Part of a small language model's weights: vocabulary 1976.
Each number is 128 + 24 x the weight over its row's rms, rounded and kept within 0 to 255. Layers, rows and columns count from 0. Numbers have three digits each. The size before them is the row's rms in percent of the matrix's.

# layer 2 attention value, 128x160, rms 0.0524, rows 24-63, columns 80-159
107:144151123139151130113137158155142136094165112107164118136146132110130150149136115160113123114102110114119123160119147158098106125109095117139118073118116127085158149121113136090110166126074096142156098097090167086110112140122120156157157105
098:133110125140118145091107175118116154162182158165133119112125161147147122120126149118121120116126146087116115105153132136126107139113162126123138133121132118094186125124100141120131113142117111141101150144147165132084151102115137176123115115
090:136148144125090145113121139159150106063139137142166126140131090158144120111162153143140121147146110106159129132161133109084119132143108172113139142153127159101130129130124128128134106119122139134140107112116108098102170141138112116069089151
104:117113117129115107127116107134109135071131088141109116146151137140076105129148135167077149160135137133085146183123107115097103082110154104130180134101085116123157178159101117158141178138080143088154124130184125136117115164154142151123143132
099:121101115155154128107156101122153157108103160128127135145104150144141156162119096174114100149154127078131116186130110069134150114184096129127101142154114108144104130088155123133123147159129125174133111126121139138130124168102135077109089124
079:164074108156129112143100154094113148162106106110108122074148125120094161142134132079155113141133120159143135147113132100110117134141124108086114144133168129139102134147126118118111095140141118116126111121180104142146156152159180117133161119
091:090126133104128121162112140150069129160121126113177116088122123143124151118137116153101129119125124114121141172110162111141183136141113136106194087098106139134102149093107074104087139097124105126165126126145115158166105131105124129175189114
113:081172121144071168119133165110105128123108125062161141099124132120133089098153162181161111129151154116138151116139114130115106105160129133145089139151079106133150110112094130174150177172119133103135107090129075146118119150147170109103178156
091:076115116104132143102167143181118136139135140141123157144126155130080132126107106151123125170159114086153123086152153141133091148121084089126136118162095143118157108114118125133097121090134145165152120171124114176122151190080137155138123136
112:126148128132152124161117074151118127090086155087176125155137132176126106159131095142095166124148138132134127135104137126138183138150185104134124114103133153124123102114107139092147095110132112119102123128111143115155096167144078129093153103
095:161157123107138101128098128113108138117099144119151107088110139089115129173108108149120156153128158138125120139143132116148143157126123088098144137091121113145116132117124116150121139124174154095128090153172080144150119143120191114179137156
099:104073113124129145167134121146175118099104130133179130117160139129109102155135086149125149107118116134126112141173108128125186128122070113111159162157130107110090145152145137125122130139125127158178156169170077135114131112144099108118104110
097:116131130157152113112114145134148147129103170092125120131135145140142094163136143088142167091128147113106161110142134126096140137136143110143105144137128170161115105125118160115108145134142145138128086122129171112092084152168132144141085137
113:117118139109088130129135125110135089139158156106104118092171088160102129147149119143090129166128147160114130079122148116149127118090150111118125126135146163115123088152183152157144159126119156156115115147122145105086088131166140166114092151
092:120142136163126118105142125118073126152148114105114138111143113137154088108103135102144126142149132131123119108145086138095096117127115118128124068115146163138091131173094155153107149131111127096146106148121129120110118088121139145172091192
093:132134108128108144132162120096096086151148101081128072101127136126125156169133161126122144112146152155127136148171140155177146132128142146091114113116150156157113147126130105155105159113094181127134140145122137130115123096083158186152169116
088:108120116134121090114165121116121142125161119188115140111119152126100127123143130115116077125142136129117118109102144173171148103113151109112158138122158089141082137155115117151133082118181103086159191121138155140132191118123125118111108112
101:112114122111157108139081109126153168182088125152134133156103102104149118154124138115083123174120132087113121089075077138122112143084158091146134103145112120129134145113102114091105113128139152130123101101157154114125113125154102101102152177
112:138153100135152125107137140138155122100121130143125131121171121123090146115120116135145104141124135133139156157196127139171069076101141093130136164104123135159147128128129142146121143115114143077115143142162105125117100118164129113147145107
107:130086147170122164139127127186124123147138161146143096135113133098148134120074136113107129144152150093113160135127151061155136161075077150124118136108117148128135148116100152116131154138144132151089110100143129124146124167096117138148131140
101:114141124147172103122155150147147138101143141113140144127154117145142131141119095128107115109102122172145141150165141090154126158092116141144077071151156127130156097086132139104164152129074110075143152135139170134128091095121086139136174134
089:136166130124130137110157089120125182072131138117149130097153119161099125102169109112100116131121133212131136134156115157069174175157148155150106141158141121128151099083132085128136144133111145076107150120139109120132137138123145171117145093
116:145144150148137087123165097142151144083110149112157116139102157103142097149114077130145108105146141163127136162097136128120149135123120166147099141126144127145111125126133142126188165150119147109140124111119103127129086148134142168118155109
098:098141140148144096144119132130118114127200118116112161133156125091097114165102099120138158090119142172087120159091167147094116140098144159130090080122131139128098121107156155132176132107152086157134122150108134125097132177143129112115145123
100:145134104115115153146115137114171136135105136131137138106155125146182134085142137100115107122124067112146130154192091139135101174099143096172134113155144088108180132128122116134127102144119152118108151106092052167094130121111144141117109109
100:115122104105113100171100134151156141049135113130110148193129154110088142093135145131120115141105106067131082125175116119151102124162145156129129140136090145124096148118143115107127087121119107131141093136137154119137153115137089139138127106
091:138079130120116131163119142113107166104142152147149107129122130117119095079126133141100140099130136088136127191151131079147168118167120102128114166153128102166094138095111114168141138115124138137090114132159133142139102149133150133147113125
104:125153116093127131135141184171102154126131127137150112100139099150168149126112109084114153120105157084129142112115094136110091116118095152104109137098162085140133100109080175123132125183106107085141112119140142109117103149115095104113141127
101:153103133171121156106132092138142159138154096097150134132093132124105162144116111127110088120151105145133106180104106100129171124149089154135146103147100130124166158147155086131100147150126112156164136143089122142118139167103108164146125139
111:092158112192105155103106154138135144153080095145136090119161146193188160121139115165148137127165121105159123108185147131100100110137158125156167120137123114099109136117103113081081119117106138090116120121130084153131128135131132129103123126
116:132122135114110127139104154133159110152141103111147134109125102145100069144130150136123149124119120148103132063136146119103112097118151123153148159123155109118098108097124155097125159145141107122056112122127142089173092112158109116158101133
092:127156148095158138132110125132078123139146115092081137061142116147152115170126164131084130111124096164107129117102131137102133108142126133127066089143170151162132124139135177131165139147119124093149138097115171142117110104117157159138165106
098:115089154183136125144112127164104146131149115151183103104149099122124124128126106103121098102104121128099150166143104116098122144122128139109122105121158072075114141108134126097142103134128080141172120126152128105140163148134130112111176149
116:124138122151117131109205139135114118168103106103156168129116132096159077137111118157132137141123177104151121120125105093151083120132117183160176154098120107120143118111110128141145146152154126136165112144112119167091114083100124147170136134
096:118158150134107124145162109113113090143161120120108127091147114158106156137122119164073140100148143161110150095095104108122147132099166159165101123136135151097123117149101122163126153146136136103101101144144102129123098167144161168145135179
101:153128152135154156123091107100075167116098120128101167133130118127121123100129142132109131176121110132144141112136131103109132108104156121137152128138072158138116101163081123156086115148149165098136153139130089133152105074140140142084106171
106:106101127118080169171119134130131131123122136120133140102132084155152146129150142138093141114120107132136102119125129142112123107148086119144120100132124094094164146155110117143120130113137101168142132101119117128132139107098155130126142162
092:121168141151146087104094141118171148108105125138141113126128141114157115148135124150093092132117106095083165097132132125156126083127138099099121153138110144142119151143103143158133149118108129121152143093119134150116141115135159094144106113
099:155108117149134129128125115125154162086142111137151110167150108161150082175110105099192146119138125111121131110176108135152121143079114100121181129105146114145147106143109118105147143123116124109169128116122148110141156077173084123078131176
104:127158154094163127095094069127113134106142121101100126098100154101149145109142112137128082149166122150124101158142110145081142164112113177166079100133108097138150139152175145102136110147111138176131145098159153146109143119109131140138124153
# layer 2 attention output (transposed), 128x160, rms 0.0649, rows 24-63, columns 80-159
102:179122108106093136112098126116109096170096123120156140126139160148119120106160161112108104120083107133095137118127106111150108101140147123160102146114152152128143115158144149175113111154165175139080181131148090150136157118123126103109158159
093:130128123150166093100162121107099104095109145107116104144183125167127126160153101148090105125151130190133118139093115114117123124175131142154085138121090088148123129101112114123174128139147137111124100183146106152145088164124112079115116132
087:148123106124121114094134125139136163163141131122102076117133091067084125075112104135144112132104199149129065150097126108142180160131180131135108115117122122117145094125142138131135160116127099116086137145150136128148100104085115159129146107
105:134145125131152137118141159119156115146123133120114162105083121123125098174135115110151159089139108088167143143124151124124150147146088106157077117131150156108084111121115116100128139104108112139127138101138122156127159135120132120121101178
098:155137126116155174165155159105119106095121113107122160120118131134103108084151180126150109126121173147104152111118113155124110114113121125141124134128135128111129120148097126086143101115138094124146139116117131147153087094130161192121131108
076:071147146054162169140135078135156131120154150123129161123110101129127120176108108144151139109131133112153162119141097161119160122091127191094171110158102132129125144112116165110142156101116133166118108142100171147122107130141097141169087099
091:167108124122145136089110101117153113128134128123104187124154129092172128122116148136156106105092151104151120078135113169147100132122120127147152125157134151137122159118167173182169139140114124164105130093146158128090138118131142141089116126
108:171095119144123145132082143136136115126116130130068176140162116113129116146117087101118113161108112124133041144155133112170156150111115102164092081143154157108079136152164128113139137121102138113126165126116176127116142141107135116099099141
099:139155095120131147150085140122141089095121123112138129132127118116124131107131148145132101135163146115130148124106120104129138138179146129137119141123195103133131172148138151153135152146097146108074161136115114104146121097158122134127149155
108:165149133127115146076112117141142109154143117143080144108107121088138144098160171101143089125120131135113148107151121173154138116118131128139145157142138073144136144110114153140106085135089141182188077098154088149108122124121147131129155121
093:125146119127117151142111172128158127132149135090078150128123172127139100152112106095160133156117112146162119121123109098123111124102126147118144107171110187113134178090122109117156110135099094127140130106128130142128127102136113138135104125
099:114161133134148132114111157130145133108152073096117113142078106101104119083125155130137120142127127114165145086080150130127087167161149169119132131106144093139160117071114119093119120150111095119105111098148134133154136120126100139166104154
095:154124109119102125175092145124102113137129132096102147122133145134122113103085142151127091092090121133136141132153141138131125093113159171126111161108136111137134137145085097138130138109112148097131115168122126138164152149107089119071168112
108:067180107162158134093106121127133158119093096110126108150094119097131150109143091107107129091166094123113104162152190127152137093135133127152143140135112118135160109120094153081090126118113102107136130166144126108169166149132128116115186133
090:115079135130146088163107139155155158087124135124143106122177146151090122095064130093105139142121143160108101169132159131098149110122100159123142143111117083121125147112109114131158143133152128112127157118135127162135127139127061078104130079
095:104122126161147094127108124143145113113126133138131162146180132135175121147115124196131089111148137145111148114159127140091118115115129160181163105138100114137114130169149149126177129118118089158097107132165140126168150134171126105143123119
089:135128147100137149140137117120128136136108169158102133117136127128124145193125104128111141119153103132152150115111093112127117136160116151130142057184118148112146136094132156123158127119132116097110089145099100095114100156112141158150116143
102:181098118118114153081171136161146083126090159097121161098147150135123182130092146144137129108143137152149133126146140153142146087147127110130141140099164126157127145139113123155145136102135118141140115151066158151112126099082150093130107107
106:096144158125133148145099113145157141189136110107099084113094113154113140183136111134122184139152122101099127124121131126109161148134150161135140086113143128101116100153081133120120143135176102150149108101094134107156142124161122138149120129
106:134150129109114090116132155088166112107107126146111149168142117161129108092151153142163113129116140171153105127102122176142125136133111097107121104158164121155096148146131107150128075081135126112153094116165136158129128092155116130093097105
099:117128093177127111123107085178129119141109117191137128147067117115111124073170124158133167130121118126087120154147135193104153106117155135114117152143087086125124095164128160136121114145145118185133117141121100127156141107137151134165104134
093:127143152104133135150102123128091106182103102147126114111110121127139114144156139141123155117105154082135116111151096106123118100113157163135135149096123109106148122119159121093146162145120120181145110120172145168133140118066128112182123158
111:155149142147131128166097159077141114145111091145130142132114142136141114099119150102149121125145140113156117172165147161119162133097120081167105153106128088091123128183173125099076093136115072115140108118130101121115133136119121123165082137
103:124118147113113120165116166079125153109124103119114118125092121121129117075182126123113099101132097135079140152112125102123157119153090121128144129159136170114157116141114134121097095119136136090103157120163125150148142150112112128146143129
095:127131128142123178113139116140126102129152148113123120146130111131076133134107177117113117147141157126127127108108120117144126098131158135092142157115097114127093121095109141135118191137126129136122125161121213074148124116077093117133071087
093:109107127147107128134149168095092120122106142148148121100136117110165140155100108095096129124131164140112112106059143139118146164112142097165161147119134137124169142117149116109173111113095141149138159154138072126106105136128139126110135125
099:118153154140120143124118091122140119165114100116132180147100127162149138195128148123152089123130102090133169077112120162117111129113121159114118108139135088141104172150125096113139125103125151135167114128174142156159139106151129153115110130
101:134134113104150127134101054115123120154121160154154173149124090136114092115123136116123124166116116100137130170141110108135169136143125145091115139118096095118128145123154090163095153155155139139133092118109118098121131117152108123101117131
098:131180128113104149148150174116124125125126080168115111161123156141101099105146164176112107101117157137122173073141124125144103113131078107084135134136120119157093120134152176104154082103098149139105141101136143132142104122140130128155094104
114:141087102123137160128148132100179120134181148140095111159101109107099101171110122106108137137104145071137128127137108141118151134136130142109088121101125096144086115119099120154135158150092130156118127131127179130104106125121117125106111098
121:118106125133181123122144118111084174088115133120092137109100129127157137155095126115129135082125116124149114192126119167150155080098122144132094173098151147128138142152128106125095121121117167116149125122124104158112150165102098112097158164
093:109122126141112109173162111118115152093120144132154165169104121118122130141143151150107155118097136124160117139201148136146141140094106131147146133117066134114144163159135095094126124118179138121144169134093102137117157131172122100126140128
091:136112135096126165144142128116107094102093142141066161127142107117147132081160134089087126111129148118109109183123163160158183109138120140155088155160079141166140102128140163149075124104105101132091127122113115140135133134156102080166116117
111:137113111117122101163085144107093125082120142117122088148121118138133102144098118135106135137154134179102128135110108144145125163171087062128045116108145149115145134103129158133096132125131102114119106107137144107127159140171115130097118151
090:102151115156105092134092141108140178126087101115128120176119131121155096122133115113129134114138092105128080178138128158121129134110097139090128126150102117104098128130143121098097113122153176139159126073117180167144178142123095085143118132
104:136123097120125140123122159149178089103142155140109097130121079116119176162128135090133143127150128152163112121112132156139134118126107110087140132107155101144110147113079118145163148112131096179181121144132149121099133121106144141129135079
102:151155138131158113125143089185131109075107122125125122152136129130099147080168145162150113175113130126098113113087105164156120148135127095062131150119098151149096114084157165136093123153170157115111122093152145154108166105155121156109143102
092:155085132109110157098126192139108147178123161107131130135138144127071163098106097136149159101141148138186095131168099133097130147126173104159133068131100134137122133140118146098177111117111145087115132137136121112153101126100130169118147108
095:145135115118161131095133117171119086167118142163109121127114123126128143118125086126098134128095078143133109169137160155116140076176158144142055132150155120154110101103100143162114068129134079136133113170110090101126113136107158124152131098
101:120132123128105123125125163111143101130118153133145159177136093132118152108139112150119144156128131164123157095126133155175115084149090123127149144100094132128117158135133108123126133136131156107148177139073098141137139124163095130142085088
# layer 2 attention query, 128x160, rms 0.0522, rows 64-110, columns 80-159
099:115100159111090091076123136063087186112091165092105081094147127120155122121115139161124147134124134147107150125147124176088141096116140128135066173159091104120144121154147135128147129123164107109144153118102167122124138158121107136108114145
108:133157134143130111102086182162134083128115101162116144157148118085096093112132091151120108123095103117149094139149139124119117132162136141124139107116152125091120122102126117110151150172149155163090122111161157083149134145132171117120143183
101:151105115098118083109127182140111146124173146149103109142140095144163096148082138132076175132140136169170112142123131126156140137118100147137118177130096087098162133135126127168084141119148142131129147134106111130067128099128130126134075115
093:136134110131163122155174124131141130131117139133138115158158170106113087116145146170154093125137137131127143163152147163145109129144103121141137169094140147099074121188096126127087130158106149152091105115150109158094153153143101140140114183
101:128116189113134145103097114118076113126100142148103146153122098127137137107097123091139147128142132160111109150141138140161152165117143122121116148160105184118151186128093095118101111165110113150098079140136123105104121149147167129106094098
100:132134077101147112133134139147095133154125156121126168137129116099102120100140104125106114111134137153125085100150191104107152126107134094143116153106126109175090138155116145157146134105142164151092157144139123145124108125098153120110169123
106:139121170142126107092095141177091123171136182133065173176170127099111137097112138153090101144099123169135112128126110103147149101113114134146158124110131132104133127106152074145111115142130137144113145122114126119121101124188115133133144094
093:088112171146172118116099131163081136150165120097129109160171163094140115137156117161082117131143123130076128148143138115168138132125089126097169141124115180127130169137135147103145120132107102081101163117118149152121122145181111136123125123
102:171116129110110101099108107146104128106190098158083114140144137161124085137131174142111115105158159160160185145131118100194100143129095111092115142162116152119155096113108162113107076142096108117126112107158114150115095146138130126148104110
101:121158087107095102186147090118136124143121082114152139088131098092103125100173127130141087142175105104154134101141144100101148118096133134144111137111167105142114164133128115181154157127154104144111127132145168108143130132140138137130161160
094:112117143130177118160159123131147147126137122097102156127094144157114100110139136110101176119146128135127168145172119168150102120144187121112140137126101130137177118141119127103161152161129128110141119107148129078140136144126120100096116134
097:092126104132173103164142071111170137124121108133162115068097160099114099145096121117132184120127102130137158120092138157092095130145136134116119143133125114121126108136107119156123138076132096105117106138175175179149130141160085157149133115
094:096131109138148153139151129078190158118137129168179089113158182099123139119116148155138144126132133179150093128133151129127157122145133081135117108143115131137123162133112135125136140092175103126142157131157137115132103165178161136118157122
095:154142138145116156097148185134120129148136102088149141177141106152112138118147089150109139151112129146099139133086129166095118198130087108095076125122122161130161097154113151100127145080138150099128151138108133111128113102080139119117138121
092:118140134147110139127114114174105137153194133135119100151104125139165114142130115109137142098121091161139090137149092182151122149132101136096137120140143130179123112140111121140074103091144114069087131149134128096137130124091135119134083096
105:147133122150134114095142142107094132151142144123100116144115147181157137133146114088091147096149131170122166094107118159116117114134123124151148106161086157156174107146140184163107099125088098097120087127151121124114144126137130117103096129
090:166154092144119138157106109110110185088120094123137128062142084129107153142102139136117133080090107100147128147097142134168111156124122110139128157148130133143149095128108107098106139147115114140149109115158121092120125154113140153130143126
100:105109095175133117160144142112116083140148120141161161108135162092124121118173104142130127160134109109122075140129116165097135141139105140150119130109109110123142135108125099157160141123154126138135108122132136141153114117122115106129135163
093:104130132096102104129195100154084118167136159100158124193137116118139093107102091089099123145151117122124167143140136121138127095164059099119167146118108126110143145121131108103163128147141124118126115159142126095107173138176113129126142101
105:112149108131130147170103107108160112096103086132128151095146145111122122127146097157113143128154110142144130136176098113146147124131105145174096170148169118103091129161128116139141110154097118135131110073162184140098113153101092102135158190
098:154124100137107107181107131079125129097095134111132136078109165144134170126171164151115108161138150098177150107155148122073117147141128119093155137118135116149118126133125110152136109118166124110161098139132158148103143112140106119136121146
114:126139158134139157145130143128120162103165121116165185126138145044110144095138072153140121153158158146093091147108107111156138127103116151080143141084118156122102147110117142161114155158128117107142151124111152112163132158140170135136133129
094:134096079104150122126129142102115096111123114151121092093121095135124192126149147136133105107091137117145142113132150126130120138143147126120101143130118130132116064110090115098160117100141143124129117089146109131173118116116091132155132116
102:163095059127115122169124085115159125114144124124096121114135136106106139181147102159137106166149174082105101116145115144145114145139142155092109125119079151125098144123137126152154126125157167101155130150141088121124158150116073125141111180
105:157113102135154121141145140079122170099125122132133099122116151199160147142137192094117129140146128103181147131127121141143103118145121109107124116099119160132155143124123116166143140113136122107135171160133097122106177126143088137109151183
101:142090120145107174173139117152143144094109131127140145101137095133143104113111123163157115143149138071130096079134123123150167153107127128123084120112102120133058120174153159140159184125113098094113146135143133107122122146103123140162126132
092:160158072136149149131147092095142113154083108152145106128168140108081108121123180136130095159123121123142131152134120121137146139104152141147101128126128114117090149108139152087114141122124121134080089113130134145141135174120113144092103115
106:128139183122141145112113149178130090138132137135105168178115155154145138187104134108105153087105162112112130144147118123164150147135119120098133127094067078146158113138137127109092098168168103103135142143130099150109137132175152132127103088
091:122168148136174101187141122099126105107125121147135114145141088143116127100119087108121093112127093118117096105137136140114126112088138101085175144141168116155088149124118085136141132142161102171118113151134116113109160130110150141153144085
095:099137189128135105073130176159124106117072129088110126166129086114118133172136135125101154096144120140133137156115134088102120157180126112134161116167151142114144125132089143153101139122132107105090161121090116156078115082119157125101130104
103:140128135152134133116150140125145102150140134104150164158137122102140120100119151153107104113090105125092153149074100134126111129151146155139116127104159128078148127113150088166139137134122150114083094161133095131116126134117128102087122148
102:128110105103145128149162124145135152115103109136150130103123164149128138133138135098132135147135101111133119103110199156103117153142136133120129116116141134151081132106103128128108137099169156118147168142168098159070129116138072164179097125
104:143115095148103179135103136112115116114085119115139140088157145128134127073137077103134136151117125112093126104112118161128132165134127132128133117173144150138090168153140104148132110097133134108106138155134185155119114116138143123160174157
095:098115136118161125133118181114124096108150119107141130122126103103134115112133163116102105115133136092112115134125143159143144176123139105118115089148070093146092143139166129153138131100157137150142142138159141136162163116191105135162117110
097:095142148144149172113097134151149165152148123112150134146144065106109123179125083101131166111143110105129089127145138124152115118142132141142130139153100152128173151118152073146105091174092144124121129157131155132111102148145149132112155095
096:145144102119176140156124127147155135126136043193139167111121155117133134095118121130101135106158143106121138102141111130097176076133132142131093117106133153171111131128125068131155139124130152150117140108131116139118117092141118112133149142
092:151129108136136125148152136121145107110137091152146148102123132071134156111093152171131117142162107068140091151145145131111153123137180118152155176142116122123110123156108147095130092114121084127153140081130124108155116118144081132110131118
100:110130176132134108109117139177129140109125114138119109155167142139130123166134116117131160116111153104095111153141130129128096155145114118156140100178159084137161122108150192096122131149108122129105158124126113113121132099162130142137183135
091:133114081110143126161182146086099145115134094145119094081128090126145127136153137104104157137107112135088132147103121128105145114148131136158102109144142093112118114122164135137139145197155081140116168081153141125131175145159101152121139113
088:116131167162117132109116149119119099128128108115157106136098095113149134086153146113135105115166149162143085124119133095112143111120189141118096131141131127140156141094138089127129147143121085121149106162127101119111097161103097086123148130
092:138143113140142088113154138148096117120151142091102159142162078136147097126151099123148146127103126135099091152117099129157157072149082125163103073150117115154146119111129121150177111132157089118098143153147160096128130113098104160113103128
087:129124114133163140176140098116158149145085095111124126146175135108157151100101128166133084162103103119100155144124155139147165099115129170104171101140113140139099142126127116146134129144116135112129108074130149129145063131129120137085123148
095:090153140131124092147146150115139142107142169154149128117140117094134132131136086180139197101143121094158099115159134151116154143102145115104137088136140104156143160136059124164129141135154137183119112130173167148145139149143105109143163170
100:154158121113105108177154123093133104150147135135159125100144156120149129087138119137143149155167117121129120149087132165106104175128096106180192097096123115178141147122145133164149114121108146080101095144108158149096113134055101116159104121
092:160161200118106111116125136130144117107115118136141146108115121121153138109179158114126082124106137110107103145151153114168124157116097135130160097150090136092114124128118155131125110116137138137117089134142078124141116145096133161148061108
096:090105144123132118125101131161135126099083120069084104108163147106133161117116107116132158121127088153147139129090117143160088125111113118111212158129155119123118095147138089138083115150135126145136084123150112090090122126140116167132110120
080:099143171118151143100138161092108122110115121083150166156079119117127128129127168132123164153082118116116162142134139131174116086097072165106103155089077184166120110110115117111127106150126149126112129149134097078109136145106149114107124098
# layer 2 attention key, 128x160, rms 0.0524, rows 64-109, columns 80-159
100:140124119108154147131133134177161151132177102148139078145122136139112114125109109106145154139095136142130160140135120112154123113138164124143112134151156125131148119148101175159107109112096158114075099164093111146098134115131136159103160093
101:147149091157149170139136113079079159126110171159119106089088129147122125133107089163127086118148136123122074154164168077085150105135127130124138171099174125132123116123101139140133095150135079152145131143105144157142124122096114106074161156
098:129143147155107138130138124121132100177125138119128174172187184120130136116125128104152108092113120107139140125147133142137164122131184107135124129133153144118112129138149070096140141085134132086138110091126112099118141132119145155085161118
093:152141115121100096132082086158117124121110113113099124103119101142180121157158156168132140170151095117135114156109075155096121156104112141110157128174104092131121114101173111109115119123136121130165114121173115170171137143156125090153122145
096:100200112082121129166144107148144129122132105113155137153140120149099113118155107143150145142146090120144112126121129131164140120078084141130142164092166095082164117113084135135164122090137100143119120155140175090147132132137124130150156092
100:148184128138095179148180126132133122135156134139121165125114131143138143128112112137146139153136139112150151147127115129090089143144167137109147121108146143116069121129115111108147153075199126131136142159084127141130148123117125134154101075
098:084163131156114128147156111148121078092167118121131133119133131109098095119109110127133163099090151108103157115117146131140121178139157144087098108128152143115103137120135159157137153139125093158095158107158145102139124151121158145151106154
100:128107108126157131146149120124184105116141134122112104095123107082092099138164139103118131075147128121122105140138064163131133147143159155117128175116144110112099128127089137145134124165116181173149082084120168113185132151168138124109144180
107:095147171130127125119126138115119113132131141100168110136138123080082138124125145089131141077125115104102124111146107170168132128122138114177138123096172117076150149176144095128115142117107151115091130106104119100145159119153181137085184122
104:135099070115153133163118129052131123095147127149186113091118160162166129196157124143143135133116120121123094118118105109096117124102112145122111109126099115118131116135146161172166151132154133114172135162149098175088151146139085145139127092
097:121195132139099122117092146161078133128105125145114127121184120129147111123109132118180148135140103094106069133100130084107108147113119126134130133187168161115083110165140083130123126124155111176106154128135159158136142136167124125144184168
098:151118129119121118162171150097107130124085095075121116132133133134187151136169153154115144122121162112148140122115141155129140118104188138161127122102125151146111124137199127153155098105165107114119119067113086147110153144142146152150120119
102:154140126137144110152136126080076131125087127078103132122133085145136105137160136142118151141116109085118121123103112110095129149130135158103103111171153116108123079151110167118099077093068149158127105100146146140145184127115065100154125122
100:112136093158149117172146103119096121137128139106134098139108124082127107142116137092156102140132143100120167109138125104127119112093152121134160094157117080149111126149162132126102107132117122132133096161104120078123132135195143126094113163
097:171150156093132138133122172125150086134100177147112131139148090130139133155110120161167123113149114141087138149115107116131142125159136130133125143145125107070118154095153143117188113161132152180139131146136116134165130143121123126135111156
108:096138190093136139110149141169176110165169082134152157151164155134119121112122149146126161120109141147164139109141119102165115150153081119146116138129125153114147114140128143155143103164136136163089141116129137133107108124122139129111152100
092:082100101133160085102120130149137113115086118112096140120087119112120104131175126134107148113185119143105122135134144135125164121106094153096087111128087132142155153170086094166119136118144156125130149162120130127141193127133100110122115095
098:130106133109140110112128120116116140138094116163131080086087148149088148133095159126147066105162084131146120139153109123122161108103134169177101168132102174147105171108166152067158163130085116136121123139116123144105129131128159172166139148
099:128158123173152100153119134093174099115136119108161142094153131084125170093101122175166148111088167109176179131116163129114097131117144120142144133110158159125098131110140126170107138080103118105136103116086137151143112126112123086130160116
100:134083078153154094118116123131142152109107118118147158071134179133094108145152143183152092128136070127125101184108127180110097080110156154148120141153122149102128120160108120132152143114144139111102115140137096111130130102106096120141133144
105:145094121152180117104145153156127145121140147153124133093125124158156109118108163123094159115096098141087143101090107124128103112144079170106165155146112116097173086146095121162079130115122138135103112080134082128113144149145100126090126138
095:087103056153123102154105121097145064137120141147151133127157111130142115138150111098112066127146118103119138120144136136112138117128118144137108124080145115119104105141120150121113123136145145147139131170142131166132113130114122125117129137
088:125160141141131130084117139153122139146113125072167155159125121113142094147095131101088126135155122174125135176121146118150095107156122107117100097104126128116166112121121104154106123119073106109123085151154090139100160139124141133109141151
099:113122155172145132129124148144068147126112149126159104151099102171157143142161156091100090162148100159113157133141100107141161112123182128158125138107136143157141107132135151118112154100165134134103135142138131122103140097120147128099118129
094:152120181148128107066080121173088113112128150119099123134136092148088103113164113131096154112122130147086113136170172084125127094135127145133131133151116130126145144118109172117146117134114133156148150069145141149141126119153144142082107099
098:109100097115105110114171173106118164129106160152102094160119141152119121163102145139108149135128101176101127138144149101101108128121152124151119110155104120105129087107117138113160133094174144111139165133084121126149092093096099146089137116
102:133093118102119063151117159147119133122125108131098138106135109131134137177121125196136154107145129125151113139125147137145145083153139151117135086120128168150133068160170151137134176136108129092137168096155108124172116123128147128128107153
105:120205170145102162102171090117099142127150106112103140140171125136118136093080103112156166165114126128125139102142135152150123094120118105124142138118134123107101169066156076117168120140156154139123140124106155078118125111124105144129149132
094:127166108109120151148142106099131119102131107170132158098118153139143135088156147125108106112134144112128118111151175109159100119117133114161134140145153138133195169118123166115083151146104096118135079154153156128158147120083140093153165144
101:107116140178095146120121108141112127151169133129133135175132168105123165126118105126143130144099171153111096119121150121168112119148140137110121138127103150129104106110142118084124093134110114122135112111127136108178110149143146145169142135
102:126112115129120112142135123137153141093086154205121139108146172145150164136120154172158121140143172149124120136155102141085167107116125143133160139129107113102141124142117179123150179175130120131139119111168185165119110113160146118128119150
106:114151166149113107122124138139124116131159118124118129139085095142120153166129125138142115144125198128149133115137070149132153135114142134128124097176112149158124106095197162124119141116134123131142096124146090084107163069101143127131122084
105:118120119126163112170137090109134148108105125135154151142100099119140126153170159150170112118157134105152107075129109078101155157135116154130131108091129089112173090123141095133135141125134139162137124109142118121148121122117131150137098143
099:161139099113078097141164149139152127100087125170165122155122162116145128155115134106138139130114117115117134105115129093089149143122090140165120089132136091135151167152126130094110123103146114099127155162092115155117101123094135115123111101
099:180143094126082135170126157093111117119116144147121110117125129121151121114131088157154102165160135118110126152153139163100160116137097087094119126107125127127103144136061167146174143084172169137128121159120146132136106128142143113137131150
098:123100096126137102145165113096117137120100172141122138107123084134105136143128148137167131089135089111092122134135155115147139146148133154090107138156114116130119100145083153171126154108107098141159117109137101092110143165114082168140126095
099:146115121119089117130135120143123120172103113152171108110134097154132120120134173068128159121140107138118166105101136119139117094148137135131112104183136109162161121120147099184169172102125156150148106157167078160108162149072091116130133121
098:139191148158144146147139113140132112109142164138130111120131157101099132091147148130110149081136130146177195122110147103174124124132113137146158136139165145093106139128106106138127103103146115160096132095125159123111119154147156130155150133
096:145138135109158163131071129167117089094140157141097136144122180148101123097083186160160146105143137175157147153141084141128143108096093148119111149166098154152150094148116109146141114150165125103134134121139142121081130184090124165128125124
093:114106123126063145153104133126164163117113190143143163085089160128119116156144138108116139102124064104108132105114119142139155140132080135121124120077122123157104136128095098111111125096125152119134119137108135138150143113161101124161110127
095:116145140122110185148118136133131154138150128148104103175112157104124156155085133180108120128147125176151150138152155134115094152151115130097133138101165077107131109131118167113103117122142156123093121132112116159128088164085133108139148157
099:176112113127143071113103138155127141107133146153172113080113096143119095174165166138107150092138116150122133138116126122126143113134145101120090170109126111104146125104125157117124090069087116129108104144087136080154140106109156107167146151
096:120093096145163140144146123123109121130118130089170142090106112113120160162121142072075093161111138119089097115136188102104120101139120146119085160113088135151100141121135166139127131116162163099156096108120135088092129119112119112080121115
089:128098108137120109144147147134154163128148120128104059088181117120168103123105148132141150100145172139112170079095145098138128154114094098117104105161135109129095098163169122148101109081120107116136154124138064152143157135148125138115126139
094:101112140105085127105089107127121081160128151138119133135141100132102122112085137103105171141094134128121172153108171139132158135087114128136140183141177116145145132140170093120104137151109107128158085117159137164108149107140118108120176140
099:103127111101127095090133121152135118143147121138155098128124068108123140097164074138151131174085128157146090100145129152113169149149158157134140111118169098090110151106133117090130100169135128138105159135119144122124139145115145135114127120